{
  "n_layer": 19,
  "d_model": 192,
  "norm_eps": 1e-05,
  "rope_fraction": 1.0,
  "bias": "none",
  "lr_head": 0.00903,
  "schedule": "wsd",
  "doc_mask": false,
  "train_tokens": 651600000,
  "dataset": "wikipedia_en"
}
Each number is 128 + 32 x the weight over the matrix's rms, rounded and kept within 0 to 255. Layers, rows and columns count from 0. Numbers have three digits each.

# up: layer 8 MLP up, 768x192, rms 0.17, rows 309-375, columns 64-127
# down: layer 8 MLP down (transposed), 768x192, rms 0.151, rows 309-375, columns 64-127
# gate: layer 8 MLP gate, 768x192, rms 0.175, rows 310-375, columns 64-127
up309:085145093142168112114084176138126090098138152084135149078086089134164064174152096119185150148108142114196097148102108118127128052230174068068150090130141118177152129133118128126114149120186135
down309:152172105102117098126108114086134144184099091098161154089144141106162150133101207121146080085130145163169132122134087144121208121101157082124129096105152175109103164140144102154127087119184159
gate310:082143123181174136134080096115076153138095084126179124139094144139115078178098193090122206146065154096166068138118161089181078137136081168130142103130043116181074150121120090153090158117138141
up310:161096151167117082162120121123107151126095130198155158092151130162152113122113151121101129186143157223144107178147200114110130082094142167128158179097147104132123100137093185127179157186094161
down310:176108211112095084138099121133043126154092134088097108147111065103130180138118158098125124113128171106128114121169150157110102135126085110142112163150155173141105183159151124093124149088142145
gate311:158104115118105118182179119101162088157104107092121094154141064144103086153108127171116125146166103148090136105189144129124139082148133157091130132085086118155145124111124138153143183132089131
up311:105144103139158154149100122089116178136184125145122178157150169126143112145151150059081104158168177152124125139052145117116128176196146122112155114036124138159131163173128089136120149087100121
down311:141130060121059126110118121098137132174080108086163159142098100153126127137181173136091115092100122188098144187125162111075120137139111143131117160088121169085160089117182110116072150137091115
gate312:122150155185167136119162147130109166077118125132103127057144168161089129121113110134157161150099155134159126150091104122104186094118148160144135098165136116114186078137119051154090113143151140
up312:092095173160106107111103085116173099150155131099115127143135138113129115099129107124142110095130152167175068131108124174139118164124063128110143166123125121151121142148179091072078118173108162
down312:123146131129191116175072104108140176135119159066159204160110136106116139135158203118118135107142104106125140162130101160089150130145141134119104139174132133154101137167136105130132127148156170
gate313:136102072099084047104111127120208075133087170165077133119171139107175068132110119132140148161178117124127130118112108161090142138176112157132126087071092073065151124080115170147118155113120165
up313:124169134126095127158216166162070034097092153128102050111157077132050139081173096110089161139112130152147127093134108148056128086106119116151177127137087169135093116085121092111136140123079093
down313:156079091090121096120119095174129118144140147140096103089123089190171140153173147074167189086120108172162077119111131183115178140125125147151190171079138103116145145161125118109123140112043134
gate314:118150125115083117166168152102155095153089135187117074149133136150169137074144145179104097127087130115142099137131133116138202160123137075132137101136154090105125060209091127123124168144112121
up314:114159106129175172164095102133122094130155142135114074168090072140164133144173108093170129094123246147093157072127074123134145137163066169131187162124082120153129160123129125114135143052068127
down314:088117148116153119151133163175132148122121084084101093149105097107092119195136131198094129113098117158091110127103055151066130139136120131128086168156144125129107067085162119174093142109127089
gate315:211113059111165077123112105153125184150176134098175124162082104179102104118112176161161114106027211109104201107103095139124127162105132137116132111117137162117167102111106110090122127077165114
up315:119087109140139133198118104129085122120135120125145097159134170068132125186124142157188197156122134140079131086121143178163088116126128158070106114167075065122183122115144099137082126149116153
down315:115067134139077163144161154093131072135109119137164101136064146121091113148097079135107204164149113174175079134128125108093119106109143153172100118127085182176102105135123158061050106178123101
gate316:120165083104102123073152124082072189136123112140126098108061142077134182132139182146118128137138153089045074080098094121123138137135163148113105166130176086117163128105145114066050131111070140
up316:137150084129065113113147137137077171146155096128120090156020128150130148094130144092114156185126127126057145099157174188130138177097145163105131145125112131124188119155151184100091178166098124
down316:118131121145105096144106192167068127122224134200140117111103038199107105181138140071110166156120105129109185141209071121105112098127095122160133076140128144160111155189140144166204120106132118
gate317:122108098126164142117156146049154141135134098098086140137132104101169110131146141184122192105116091141116144198100114168121138183066068124117164142120160126106108104136221114100153069150127105
up317:106100163177113167150129149127145079161154174106056169152189107145160135145157165157064106127133149108093094132143172089091098126102135095091158132151132146144065100196089142165132102135150181
down317:110116188148125155012094072188144183100133127066078124096116170120106117166128125125132116093109133114115080121133132123078139113100152117114115117071121106148103159075090130165090016116083122
gate318:126098063151109118148092166077133075179192121114109126121124072178163125118081168131096107138109103102076151111116157135109145149110142099094173164156126119120112132125039132098119083108148129
up318:132204074097114145167142104102126178114147116103157147056092171142110121115097066085176156130142159114161150123065107118076074173200107112108087141159123122141113094125060112128155080149145187
down318:138145189132106108090113069087100162156142139163107225163149117149171107107132040114108109158144122132094143077162119105119083099144126123139164188119156118074147102122129199146152125147145130
gate319:134151132092106156155166080130145124101124167092091067118051190135120179102143186100175106138124073125127149160173116121137159123124123160077094053113146105146147147094136071105131110158112199
up319:089142120139122121087140152116091119142119112116109082095074135091150160123079163154152137134085114057125121172127100084125140104206179142086126092083110116117156124201124127115093094129153098
down319:128079159108089125078108132197102125154112121157184125118147113119147124114068072108158154106136109141088148089148112195103103171126138087170143138090189158156130140124160130167129141158145127
gate320:113113132171042147147140154091192168060123102165103194111132169080176123140092121163080159095126127090124135141143136129119115137114124119176122163171124159083112127204123130119079170121105116
up320:103174129142205113178180101135163071114124119107118149115086098132205162079138135125176090116092124149139118127147118081064062137090098163139116139148149128128148151106123150153178118092143087
down320:143103139164081116130092082168126074116163149130133153177103211197160145135187145090135102162138117139148087137156143072056120126101094126121101100148138135149218166084083139226193165164175155
gate321:162123140071110087130170106108083126120154139108143116056056108132099109130177125162099135111151144130107147114142127122118120133098098151131111159159161139041146083084110114125164156148163146
up321:122119133040179143144166093159084094123107080081130113060161117108131167105107115154142051114139111142087136079086081112082157121050120125145089115067066113073087096116183163144136175101131107
down321:141085094146142132147166200150053153194140105120117046125143113142118147151178156164153132146133150102158225089127145176156107063132109108100082134125158114147140127111112138106148128127132106
gate322:054122138111116114099156122105173196139152143145098122135103097139157140128124174159110108146082169115085139127116126078136178127164111151060148111111177114118098116144114078118158102082110138
up322:106105045097075114098129149142118146103160142151116113119084209116156106089120131095145076082115122144213152163114127155126149150171130129143165104104105150105119148127122087143132060141130150
down322:071148054165073182083137064084111113121135099129137087109100202157142078135133247135099105103162159113122135175146124114170145218131177163106195092063107105087119118108135138156161073144157142
gate323:046194127092099162132095116133093157123170109164107137091148180139150144106138114121082141134094143091148129111104097124099096115134095146173160137117123111074080128131126133149130165159197132
up323:091151105098127117083096102181106118139175165079142104133109154068091125132115191086103087104138122100094111085148123108058113155126089105090166103097145082158131093121133082084151154094097153
down323:089140154101127197160125119126106183132124144055103151122117142128111129132101104108168160092139115159121090135104146079122150155094114145086110082177121101139137164139086126104089107116113097
gate324:116120111111123116150110149086131086120134104186104130168090183060163093087156157123173109139119130128098111102106141120116140187110094139177057090159111159139093126130209178107082104153156186
up324:167141180116117148133133229105126086088168152093092101092153129161095140157120150121164169150171181157173201065126112177133144155133137154106096085165209113091100165160076130184081158133132075
down324:142121116125144153100119155126204127093077124152130152089119116089091134150120142131154138103116150137156122066174113137128084173062167065096113083159102090116150134095127119144098083088144134
gate325:119150206129116117043075111183121125128102136154095186097122157153149112150121167099093065180178096081128168107172118135112109104075080124128133117171106123163133110116084077154161132108161081
up325:165162092103133113120164112098130190075159156172124152134178117100080155101121120115133156101122121151164184176091127198138172092148161167155096150142139096134126098158175177141172137173127097
down325:150141088104149182147133157079099166125158116184150136146159114107126107102086056196145135125112081181118130126150108169091115128117148107158130225088177156103157132117072116142133124117118139
gate326:173143139099219115095122149131073141141121111141108108094095138139138124083119208085126139088100167113100152141130131159133130218135088148073126051133165137127069139144156146108116168170111098
up326:125061161103106116172154140182130088102138092102139079168074124104079142164123131124091169124116120127180141113210141111106105107149122131143113129161136121102100154099096187164119130131111100
down326:116123127150082101174153177120135112118136175114136141156106100111141115172163116141115184116134092098119197081136107111073163107070097107070120112129085121142132149124099194111111144170115098
gate327:122115108099154120161159116113111053130107130164101173169142098097169109107117175145136081108156128099171090114137101128157150100091077102141159105131155118145071148105137118182125138083088088
up327:145131109121160093158161095078118170161173114117115170153133137139127144084124130090155127136089113107101087105061182130122095147111112055040133119158187048134138151183109077052117123126174095
down327:166106106139108100083182143096118101076131152187115101125141166150165100122125182152159135159114065174128124122149170178160138130117130088088126108116177116103103177121105109117133079098108082
gate328:092126142174062123188096125062086154105152121122162107159119019150111131074156151093085121092158188076146077128085133145102075088113177190105160113164109117142167097131133167149147147108129164
up328:119147140106189127166118121114126160129162100128139122101131127104180125133160112092134123206167138148121141084122123097163123124113188103059139138094128125118104122164090166123162140146090147
down328:132126140181107061125086120157168150119153115139154170150130127116147119089090129114129067109110100073141103101118155153112145053132128176085158111176099124186095171105092135153157187117216131
gate329:084092074086127157086120126059165145148143110170132145160126084209148114134168159087181133112128105107069130099101116144096090149123100158128157164157129081086073165061096083114135179095145201
up329:121106124089111117101081130120137175203132149139096091135021120105121058089138131126115118076098137149166140176123133164146084074088120064077126104129185134121159111155199150069087108079159112
down329:123079121126150077040069138121143180201181094158141067097105139122091135167126124151107108097123163114145164096127178117099106131098144187139075156132187157105083173132188156074069122131184131
gate330:116132120120117181071149111027204091114183113086122111133073116123171090109133106128126083052096088099161150111169157145122154151188167102068155123177187164115117098106105152074146125167120172
up330:118209100082143117139089094113173158124153152114190098143186053153083121119146167097150150156131165090096143157149135167112177145128146097157154093185101125193169226105143086118220135155091136
down330:119127089127176169118135115098209146129070096115088128128126134143121086093125121120076087203097150134069135164140132091126153126090147111105093159093144122142094197099175082106151123096072197
gate331:088088082128123122118157100153095097148142121140145161084138158120099099183118120147176123135116138150129151146114193195077110200185066161087130155154137113143152182089135099129137104086105102
up331:135112117160136177142140135102127094100099104134141109150078146110109138064150085133141151184104117116088149105178154110210153119115154093159150190139158107109131120122101139101090166124118160
down331:119116133142155181175079082115117119118119081111124124095138085130124147111083056119155156185167100228120179139136126124122137157155152144122116110150122105113144089164101179078156153164145123
gate332:116144038079135186127170144127093125164092141055166121138072172130109153106111140171157121073166151171078136069166125145148143125177136125119136172127127155116124109109197103097163127135116162
up332:173157129106154145189093119133123132127135101107153156105110199033166070120138103133148114142166127070104104077147095091116144097065173121162105121121152077157136117155130076181113101116120092
down332:139130155094114205152117122178144126097159055143100091110070098126129129073097053070119162179087111076082143145139121117110132130124124115157135129142055124179138104182114105145192137095155121
gate333:148182097162135158111134084147137131133148073092112100078139119122116175138156108111130101131075126147112118145109136152129145156111076140088169100100098145204129077101190127064128150114162139
up333:049145127148171126134093112150113137151085084112189136088109185193179123175096141131112098100103126172134113147135093153109111168145146154137070107094099122140163152148138151112117167186098185
down333:152162150090144134153152107159111105125148146135126132140107088093136155180131044134096116056110155129120154077200210129134110168112174080118143107112140150135149147155140108121151084177135147
gate334:170131167206108149125090140081126136136123113193123109082148112114144174196129201130149112120110131107117068164112159174221108143211137139119137212145080071161158152139200159219122193203167081
up334:154100140101104141125136142154090137136145181119136125177074129079127108172168113153140103166175100126131087110132083081135140119080181124228166115106138101112161136149075121149034170091143073
down334:122140167128159137140109082176141143027116120092176119113164125218076125097102107102146130129158110172123179158148096144144108107169097088073185164093111064106130099191135141093061139061147059
gate335:121113076042099086083133154117154173078177121147137080103151107131139134179112112107157120116162077100116126120101115102156132123126141174133155159132123165081162130141169109150091160127191130
up335:111137136088132146100118048102071084186088113170187070175093055136144127099107143174117142150107123113105120146105129142170134052132140159128135184105091086161103125122103151137089122143162093
down335:157090150131130133161193110091178105088085128118157130144114102126048091099187105104198135162114102108113152118170114111117115105134159139116116167136161049128092142128113159113147137125082167
gate336:172064054157163134030163175143135140142118134119121037133127118112079135181128183119111159069155126138082056154063108134108106146138091176128135115133116107127116116084153094135121197164185129
up336:104173129148178107168190140090151151152186105148117125111117108101123101091154081130161133190132127121119192178150146119130130123162162102070181104140152132146157129123108156125103140118153132
down336:139207099113140106180097181154159159079169172078088151138074099080147124102115067111179154157149141156077150105084136077109139154144112092107152165158124135112105081103157155039123119178157125
gate337:141141099171134129103166171186149112098204086111163138081191108145158115082113170184073151110125100102173067141155120080131170146123106117087112166147109138131117116136191126083142136116167154
up337:115071129106162161123188172116105130111140133086128078109170141140143107112061078117063137090127141176077140163117104125107146187022176056123158134166182082141056129115125128111116084163117119
down337:144139211126159098160082207118125115151117141159207066094139131143123140086080137067146127141149164108177093169151191107091119140179118127138163097131129109116174188104103124141090198140167088
gate338:091152121163063138060092143079148159109149095147146102106167207097077049129102163148144136149119163132113152127115133067098089076104085142157197167140171131058078118171115146125140149103132122
up338:128133126124161135157150108119120130143157137075094045181126156154101117115110096056079148107126116062104076115092141123096134159054135196135114144081137145172140162073123147072119145151183176
down338:097142141122138141125144121083126158073174185113089077162140139089127190120114128151145111126055129108124145128146159092127120124114108086140119093091127116105136223126092122186141139124186149
gate339:093112123033138180120132068138115124103151155161123130144118138146138138143121101045105140124137099114133120134141143100171150157155126129088132121091109195134134098113121126077060098142118147
up339:113129146171126149113163142153112108129139138150116117127120145096159158112118159168107092138134162153100135123128090126113179124097158156081153143100115201114129132103132197112117126143184101
down339:116149196128139110127122146109139084094138094122142068117079084137158115132096142159122107119120135115111116098091146081119099093108189121130132156148126139135145081143154112125129116173144108
gate340:125097125134161078134141102147175127168142183105103165103181136110158081194089135152123115122117151148134112103078092130179109187130143183151192108158129130117089136102188137153148111169114121
up340:167133147148025084145125162114144091127120120134099177151152083151122080153082164134090120081145143136149161131102090071082138143167116165079148173093095131124099074181135146126131177114142065
down340:169074094108096143151082101090139106124090118129161185111181113112137154164156173111064155143121123099158129109131121151155142140149169100201148146121090166152173086143151155158079165173145140
gate341:160208116125102151123117117147158126118023144092111096114115102125074094112148124181119126118162109152160110095140068110183112179080137102167076184076126150159153115153115104138128118137123123
up341:146079138161188135181085144160146096121101178153130202140090135200143099131088121123200164117131107140143141102166144173129067121155132132115148122052175152127189072107116086094133121205118139
down341:177113166099124056212104145152134182135138153186113168164083123159131131098093178065185133141133141171157070158119191180114089088199164085098126136136113101162133164114147118136146101108068141
gate342:140170103101085155109161114099119117185075144122125115113191172162115142154063085209118129079154121100133128113177098127128151089101177086107121146146164113114112146116137048145195121144190125
up342:128127127150126151069123091141156078165115152135109122123165151115097119147126093085128110125135096148126130128169080134186145149171149189126113139121110157142115178160177163114114176159123108
down342:104103135113197176089179117108154064140121124080124084144158082088088126187126085081153152127106137152177128168141121061037134140123107094106058141089125119133120148160142175069136168114215167
gate343:128130063126175122120147128126141160117113076142170095118105072129107105114110147151164141097142132092156158152132080115102079128134127145141140095142093236075113121064166110134074159124120145
up343:133123167130141102152175092163153151143123192153123180122223151135070098107101123107129087086137147186139145152110101087146119123114183134095141114121094154166123127117142137160158114136166182
down343:131120177118137187118157107129103127134085089125076169124166114100093157097154146135114106079103182158143159062102118174139086142076156100109096156155096151158152137227116186086123113145103158
gate344:085170106087149160124126090122159048068076083076085158112126176121147132137131154157143110161102090140124139147099110090128115172127085131114134134145165123110084149094148093145154142156158192
up344:137146111093097140125098175134136100083136129081113127076164096090162154150145134142139097146084138123087142116140142070098114157119093153120123130109088141102128155124158157099111124102123171
down344:123101079180119180114111127111130143093070116152135066140067157087109167091121073165176087170160092146135145118213129138086127091164115018149082096152135207095161131122136136143161158140112061
gate345:120126065067111133111112093118069135138116116075104082146124149198118113161080118157156144092171149121166158155142176145128139163131149082140136152153188152185082110127108165107130121134098144
up345:166100133113188116097056110149178129112147138143129153128173143175118204144121092149123054073070163096130156082149164112133154107150156141144101151179179163124149146066176181097145087123118126
down345:134154176112180087089143111086181124108103130148156133160174115100099141144131094107191134133089145132114120110128160097109150111165139107136122098152085144134130149108132091096123108113157133
gate346:121140127177145083157184134102152083129163150118146071143124120128129118167131130165076106156117159152126122150099111062072138177076100137171096132088151191132127136143075137144145113152141132
up346:150118142158147092135102162111103193169136170115085165131092120078117133134163134140088095116149176129159145138119144124134125083098109103147127154099102087103144097125154161125149145149156094
down346:098145068162060078129213170145106070138121127145135176104141142163166138133145152138174096139142104165089095114107128156100106165133145109139168154096123204110110123143119108145158117186073179
gate347:115176140158176117159184126141110140110137114108083151120096176134136114136104149183045111116113158125141137115128112116095085110138033132170079161155095134064047094123066152149122128133188189
up347:140195100181107119149127173167180089141134118101122136123078105144122170120090149127134121118119122134123149132106152118136134113155114128142092096138148091112123094096077138148127173020112128
down347:141124219148102137183142098119147112077128129136141127112134121150117116138135081087088118172124167157116176157124127113159161086145082051106121143157137145163120187172120061135146147083143105
gate348:125092117122145163181125104103134101167166110110127120092099157148088169197101143109134094082141061149124162208077132094187117107122128135133160087150044114170159152085148131139148159126170160
up348:133149167126116089111143097138121156128151138138080169159090189072139119133168113090119174140134114084173056104136144129119152155110093173228148146162124155073125080158101152090107158165185175
down348:181142100137139123111205135141170095141105171140063105098149100080150104095119193160132138110165110157159046186142138176133104125085084136094147142079151144116111178111106139129077135113154118
gate349:100114141062114145120150149086173121117116145165115124062144194112101107162187189134150109120104095187123132087117159107099151136155118095113178194116121135106200080070108126163112152182099117
up349:124131124116148099107114121094093138180172177178138135143096038107175143126125172139069118119110129138113158113115138140145099141175122195139120120177123127096085143167130118212161127124175124
down349:148146137109112125095127133097139178108162123171093066162166096154179162075135151164081099134147124085122118122093161129129133121131159121125150121103123104133097158229146115116155092076131162
gate350:207152118097162187119170086104169122133105177056096103141154110168073136105092112135109110142127131158156155073160119111154146042142170120132101112169098098111132083143113153126161063137071130
up350:107063093140129119047144161113127186091206186115173151138152071132111122127150078181164178116099132098138142123142088150132120111088111131110121082130145074169140138095169127198130109162105104
down350:161090118151180124141171150081104177086073147150080225115160155071147111085197106166068118171146134106125172085111159121128108077106157119159109138117095133151134145124129113111101122058113049
gate351:117202102186129153148054084100174142100145132107134117097125131149186098116121111116120097148125174135165058151098135143159132087148139133101210132094123138170123124101099107124155172127046135
up351:084185155109119175129144109135101121164187167160059172026174138115183051120099153123061129137127122186173110170105151123147143112179162142131100147144140152097131065121079094158076088095091146
down351:091137116102199125120126125058121167132120199136083161097122104140175033073177170142043100133106175127177146172114089158101094115104152158095131192091072105127157087130049134153113116138070167
gate352:143150086151114121139148111163103147124159157118110122080125149161134134168185152105105163129163124132174143097095137092141145130138168113135129107103104060155143097067127188175145143123115101
up352:136124159089184142127179156121163124130114147122183076081123175145134155202185152125073139144118155166156117138102124129103116191165164095131089172194170100106059099133138115148136197133100129
down352:147106160069136121160093107164095136140161161204092078097099143137116103122131140123115111143122169117145152143100112060119104118084129122154112104178104092144111092100099169115178111159146190
gate353:167135109107179138129102112109111175123110134144130143099124148159143152130130133088129153075156105144111130074096122154164168159100154164118107187165097105106129163139136157146134123156114171
up353:103236145196106150125132138053169182126073104152158115131096115099135107123132118157104133116153142094137183109115160102107122152149148121120135127178126153203078129090181116159105174135170161
down353:103116131178108136147153174036137120170108101110132119191090130092130119154123112114119092124114109158126133134146166057163109109124170161134115149207120095164096118157141152160173145081124134
gate354:143198045162118119152150085147122089132181124179208168143144138161189093162176182170106201107129161165134079167153169132098178121108097112102131175129109124113147068128114101125179132112112064
up354:086168120182159100076165073098088091132109174120112181151181108152164121110116100169081157110154111127106067121119144116159159109154090099015217123094130154112161149138150110147181098205155133
down354:130120144200054134101102087125199117089109156136153152107189190128172106150147077098119143154161133046094132144116169174121103171122188136086197098091065134166155119129169141252112137155125122
gate355:104152120101127111163113123155151157121134125122074140134125136138154126148120178127121126110082142173107098158105131086123168158120202133116132151131100131089164160147151116162149082163052130
up355:152177153101131150175118138138147162117104122104095177136123157148121123137119076179138167139116133167118144165121128089104100109112172072144128184128147114173148068094056172095102176140134132
down355:146163132102087130140140132144147130104123121131103162110135110163126168163122090117120109159089114132128114107101141092064119076121190069161160154113169157089154128137122154148072151165146084
gate356:121097047103167114136119125191154097094145078212123118083107103172149109142183197131129120174044118076072102137143114139107079104177176132057113179166177121132100089085128131133125183107132116
up356:172080144084134143077094105152118108166106118167133118145061157136113118169155130108139095153089154133158120112114071112156086084145214203139114112144133133129117137135059108112116144112196174
down356:128106184147188159164156196188204065086142171125131108121148139146116119096126113122090102132123110087148033124102116135149114135149176088125188186106145110174128079159137182162076114123150084
gate357:150153153205145171124046121128102172093087132105119170159165146104085184207159103139193096094091125127138139100078077148132127095130091121055104142104113133107139042141129128113070127142127103
up357:136092122101097123131115178071110182128220110154138105145186074169130129085111156150156134125101178121114125077124129094127147147124167083118155075120136142180173112087190152128133165174114177
down357:169104154113160151164087137077088172192142183115121151172162138131085178139196080130142116118119138173161101136156108130214113124155147117139110147039164104154114088113121154122113186130169182
gate358:105169118120106184121150149091065099159107164103122108112125112106157153147114117156125137085126140112092147113165100170082112174117105089048078136157160141096146126144125087106092078121136184
up358:122088143101133155119129134119082120107171119134134131068092168082100149128101115117106117100097129126106138133128147162121123188088123063107139150126032103112164168162113159100089148083128091
down358:129137124139160127124145178107159098145131112117101132078134155123103148090123211163098122134138094122103108144168172125115141143112166195105161127138150121080094101086103138168192082096098161
gate359:149157070194162139096146129140135134083098198107141158176145161153155159181123139092080141115118129154152167128138113143128092215148168132132168087113159095169166154102090158067128092168121106
up359:124113091126130156097133134144121114140178103119156092077122124086106120098167138094162180121071118134135081101087141187124073174124112181168126063042165149119099077140147151109066166092099195
down359:142131119065130147146117141085080112089113135097151111087100129142112121077090059144183059144118119126146144189175117098092161096110157102137119128124102117147116138143175162128125141160116151
gate360:121082142095126122135079130093129104112110127069103139143140092179072110130085127109096098109102091108087122089098133119151134131119139145062224144102111125121121141149165076112080138113159109
up360:171147097120174081053158107146101154126113162101163146076188164117076133131112134109085122094095166107152053157104103080120112116153160169165161108119139174157135112132171092098097125090154083
down360:150078183175150099104186154109135084178089163122120128099062084119120172159126097079167111173106095110146113115122058128141127100188114118128166129162142137082144124129153120148185157165098121
gate361:153087112065127068115138135092156186137118106089150161126150125171116098114130175130144155100111144134099114202108152104111119139106182107121127112114146161124154096151111127069135087147097091
up361:108142128120104130153079129146126170102107086129107138116161158156161140159200131179145149121128167172119149114146108162177142141138124134183153149133105138111124139093152154150111126150134153
down361:134128091070159139192112092117112177192123090081116125053133149140115162139151077101174153139121214134110110131176141097210115158153156122166130097126122123140139165156098129141106116233112150
gate362:133111167099085123097181169076104140196137147066112119096101138101156153136116085160101122148096093138169091146077109130191040147135137152156083146185129110093155161077054140144113121139136113
up362:115046102119132114149115101117103086095143119178128198166126074083216170174172111089099149052078099110152164177108147132123141142103132086131154149099132080194050105206114133091121129079124171
down362:141134095134146175161080113154176114094193151189122100117129162139152133166128158081130064128087163089117118111121135154123179151161137155115098137043132098110042147164177074146166119160152106
gate363:099132161140171148114115147143111181058175151133130170101125117166090092075089110159122170158124127161147134069108149187164126117147101067104145147169158093155124118136141152149130176165105097
up363:123164159190150124110112130134103149138206166133063082225105138196130135038147045155095177091153132111154150137113082127187156120143085059146107090133073112110117132178119146111121123130080126
down363:183145098187106088138150092133132142152145101135179126155197105148119147082134146148166102117176151092113129128109080130138065129143099190148187103094135155095179141105081095108145071118099136
gate364:132084099140108079072147183172168117106142181115106137151094067157133032099098129110153087141124050109141167095168113181129107092066152130128120201100168096075104077145140120153064152105120155
up364:152115132153207128132161122132204174058109172176157169147091152117102123165129102088107119097104164075182088103127091142157132185100116136127174099167096114171106183119158099181184166121133147
down364:148055129115154125115137091142117136167172122113196142144126157063103140068161099113154132105097077073078149105109160124111117126119097057128094118129143167088099079125115111146180162137169063
gate365:121122099174147071127109111117107103143166078170131116172157115119114111125142169115072164155167167121130128092172111137123154051169130119081157133156121181122118106121081114113108177123173140
up365:150131108139130127182255155110058108123099168101159150136081152079077127117132132127130169148160149067161105166116112151126115155157170098034137138090107158177120078150119096176186125108208099
down365:133154103123166148180165110054119088114135115113076158118114172140137139122062030103139175155114085073160071122129086110173080107111181137146142157164105133135124110155046079107128111134125120
gate366:131133128123118161136133087129131127134122139067102152062162147154131088183159130122115153129151076118130095156131121116154094097159107133126115159144143108118167142156117125111148139153137123
up366:152123181155140117096122180162092130117131135167164067110130130129123087126160190175149082118088147156142101154102150097140096098111084124185111115092150127156147138081144118129132130166145168
down366:161078126136147124116131137136179120136111095159109116153157101149176089140124096121070153137121147075170131137103142166136104155100138071150177100132075142168133146089097160123135102149117121
gate367:120078149091189163106121146159141121190102158116119080066092154135079087141115114145129073095122160156136169166131109166122152097111111169135128142116142087042106148204144110186093172127113143
up367:186109171106098115101151128087076156111114106104074099104167097109129092145109099104084122177124102167138151114146079130124121169116068111136113098162212088117111156085138134174179131125122099
down367:136115117150119101160163103104079131090106140132118096097149138137171094112111161074106151090127173157140173103124105132135104114131114118146164077086157109121106139094125161114122102087115093
gate368:014124136159139113143183179155059163107133157166150142102125082122105173102099098144117141121117178141085105131097113085160119122174129142106115171099155102132132141114125155135101135164157152
up368:103085158110130144136122187120169100134094092151059132100079100055089138161187202118123127176122138106093072106110149102091160115182169080137201130163162152136114104158083139098095139137093104
down368:083142173134159136121079136179133125166123083116145093106081120113088153186072214157089104145129208120121143124077161115106152093169171159149099087178126089177106160133114152101111148174105093
gate369:126136064087140135113168102157110048086129171166136097158133193139071151151127179129139121125101081104139112083140124160085129092100153149164089096133168100120125113144151147068086138131086112
up369:090088157100088132084136144086172128127109121117166116125184126165146154135136103114110157163102159172158169103183120148209187156150130096139103114148164141183167164162172125191093146133150116
down369:087111204154085168172103190153145105130132118133133139168110099144139164093134118185098175130147131117110142108132076086161092208158192095114111137115114138102117085168111134154151137120150024
gate370:114160109115137131142101154092142122145116148137095184111166124131143118101101139140136127135155142146125116139131179089110113146149129136100148119189149099117148122108109118096128103125152170
up370:148028115152069131111134139162170189119133098106139162113131121148124161118154134084151128116179135109126125121099162178096142102097124108108199143115153096115097104153195183118046103141164144
down370:166151121142138136139099128195123149110123091105141135111106140096090107144099129130149146172146101150107196151109122066094140155139134104137143185138169144080094139173137144111079110162151144
gate371:132091111091115093155081107077111184112145129122085130155126160142133107180102126128202134127125102101113127113081110157132115118081171112145131135165132151127158111150166139157144189090138143
up371:107150149084093129178118125137098098096155159101097130116147134099130120165106082144064150167108098086102135161133136137160165117092118079122084148092156142201106136145156112156129102109137137
down371:154181116143142125133170153113124186121141163123184113061158147078163155121122157081137123150082045181133189175133127088121152113146104127142119117123158117071181111104089104121156128180091180
gate372:168126113148145093103125055140141136108094173126085174104168114124191129100118143135123130133080129156188119135074122163161104105121127123145100126124134109156145135135158147095063138080082155
up372:150115113146142119115123152159106169111094097142125163124132173117123155145128156190146127104199167142098100118175127145113097116125159124077096198115145167168110140156148100086095216140173124
down372:131132166120120122133167135066126198145150127198080150104127110106109121142178245106177173089103106140124148174135144155131127081086138126156112139109168113118204085186139132103126118151151134
gate373:150114141090101130108133146088122137127115134133152188145121168177157040152136175124170135188137114125164116175104135072115040080131092129148060112085120151123123119142121104159095136116081094
up373:098129113114176143102129165197177149082118114135115155131141079172074134165108135166127121190066130130159116208148066069092142136134056110120171085185087123088096119118187112176105142066139117
down373:137143086147086179134087125134070131151210123105168126127183093168086132132142163124121094175131129179126145120182135136119128121114120113114154096129111140077168115111180196116121116118127085
gate374:116068151053081165119100084156095069120159131136177107139106146104116104121083146134055106131140097167119072147131104079176136092091114090114087179151084137128120089099109093101153125129128110
up374:110080139064116124041174121171112122166125153141052179156100117198108127140139138101159154130103106129162100116034108110045175132149179110101115106120135128075101111133152144175089128062166047
down374:136141129176103123102111142111161155141122129157113145103097102177139121147135124181105148171115161166174135077137130125116177179174121136082158101152109106161067131149148122096093113156146052
gate375:162145065124155108132109192094142112115168158102135168157155158103142107148138173144074107130087088147128075091106113118096119109058149095156082143089111183144100164166104132130099129073102169
up375:167136140134067051111148129125138105090173138083083089093093114164108072093224143103114170146218163182147123145105180120157058111114073109155157146151089085145091125118157143126119106155146092
down375:109097096162125102132135115136095115063177105109132149128084109126119110103077178143095148206112124121159105186110132112103113181128108164123137146126115109122131101129140120152131088202185109